config.toml
n_kv_head = 3
vocab_size = 2048
positions = "learned"
attn_scale = 0.177
init = "normal"
init_std_down = 0.00323
beta2 = 0.95
weight_decay = 0.15
doc_mask = true
train_tokens = 91790000
steps = 2851
Each number is 128 + 32 x the weight over the matrix's rms, rounded and kept within 0 to 255. Layers, rows and columns count from 0. Numbers have three digits each.

# down: layer 2 MLP down (transposed), 384x96, rms 0.124, rows 378-383, columns 0-95
# up: layer 2 MLP up, 384x96, rms 0.141, rows 379-383, columns 0-95
down378:097109125136199140108099105120128145099133123167161167169113150168104100114109099126164103106134079185067177161124111082118166143136133148134109154114121104137124170100124114132127140152105142169143133131158174137177114162143134114116103181138147127144111171164113147125076145043112160138
up379:104051116140070071088098117207143086131117109114180115182195135130016123137106169120053090170113146151135104131086156104093107163145081111190129101155097088160125128157128094026142156128160184119168129116129086128153130102130205031072164121140121167118167132107112151146148116105167109154
down379:055149123124126077128171136115103133104099175134118153136179125176154085118181102160091185137118145092164105104147165146139136105156178116137100147134108088145108142138154203137126101122103093067106088153174178114048072139075144125132061111121122148105149220145095118133111108099110130099
up380:124117123132110137122131146165171138139139126103128111142140122140144085172085098137089161129087130118145129126133132146175132149134102063099134127143087121113178175176171083104155097140146095187077116075158117176123142075123146078138115163113150130090115173137187126073129122111098135080
down380:127086113130137055122111122137151176106108119105119091130149125091129153137157164105127111087156138134141125169103071107121099097119084208079092148095142138136128164172148116127120123195119150115190094134120119169164090158119165150179161143119117152142109106152130074146140151118158184095
up381:150118067173127126131121102156097061114132096154135110113075185145171116120162142150137124149144115104152131154179120077085140137112109118114130139133113136131125096073092172156083120101118111173119144149206109121108085135098117158146180124139143109098091123099167134148142125126120101118
down381:107146172114150140138105107098144125150139133124107104119097073086121119172112052111096182143140148139161142123109144161183069153126150108170138093143111131097124090143199093131165132086099088082182156123126151159074136147172160167107117124112125168142113130170083096148100151145165098145
up382:184141125144097146156168143066119137094136122096132100127130147125132109105104093132164107152104144146142140143111090145141081128113103117108133112113131114111146174084117135110133109122134125156139099153169137157138124094101126129120108123108120141133140133109167142102186115147113074143
down382:124153131137104122104116133149090129078112126134141098145143134037116148101118072130153154096122149126159131167075155124110101150125093141158127116091132102131143154079114142111126145073082141121156088092151100135078151053112125116143089118073116137131106110111134133152128136130152112127
up383:064115135120094134105124188128145043123111163006060195151019158180150132088116075171163080099209103172082082116155125153132093153092125125129158151098118115188149145113171093142092110159052077186148180117140145055113107147185058171255061157142116086092095146079126117051107166160186116141
down383:162106076107180228118151208086189066116092058143080175211150128201139164079132130176041167091072143089177141062067189137107188106130195172133151130135152122192174150118188123196162177140069139133119103151187130171145093099121123187140172087142084133250016147100096162149100157123113119107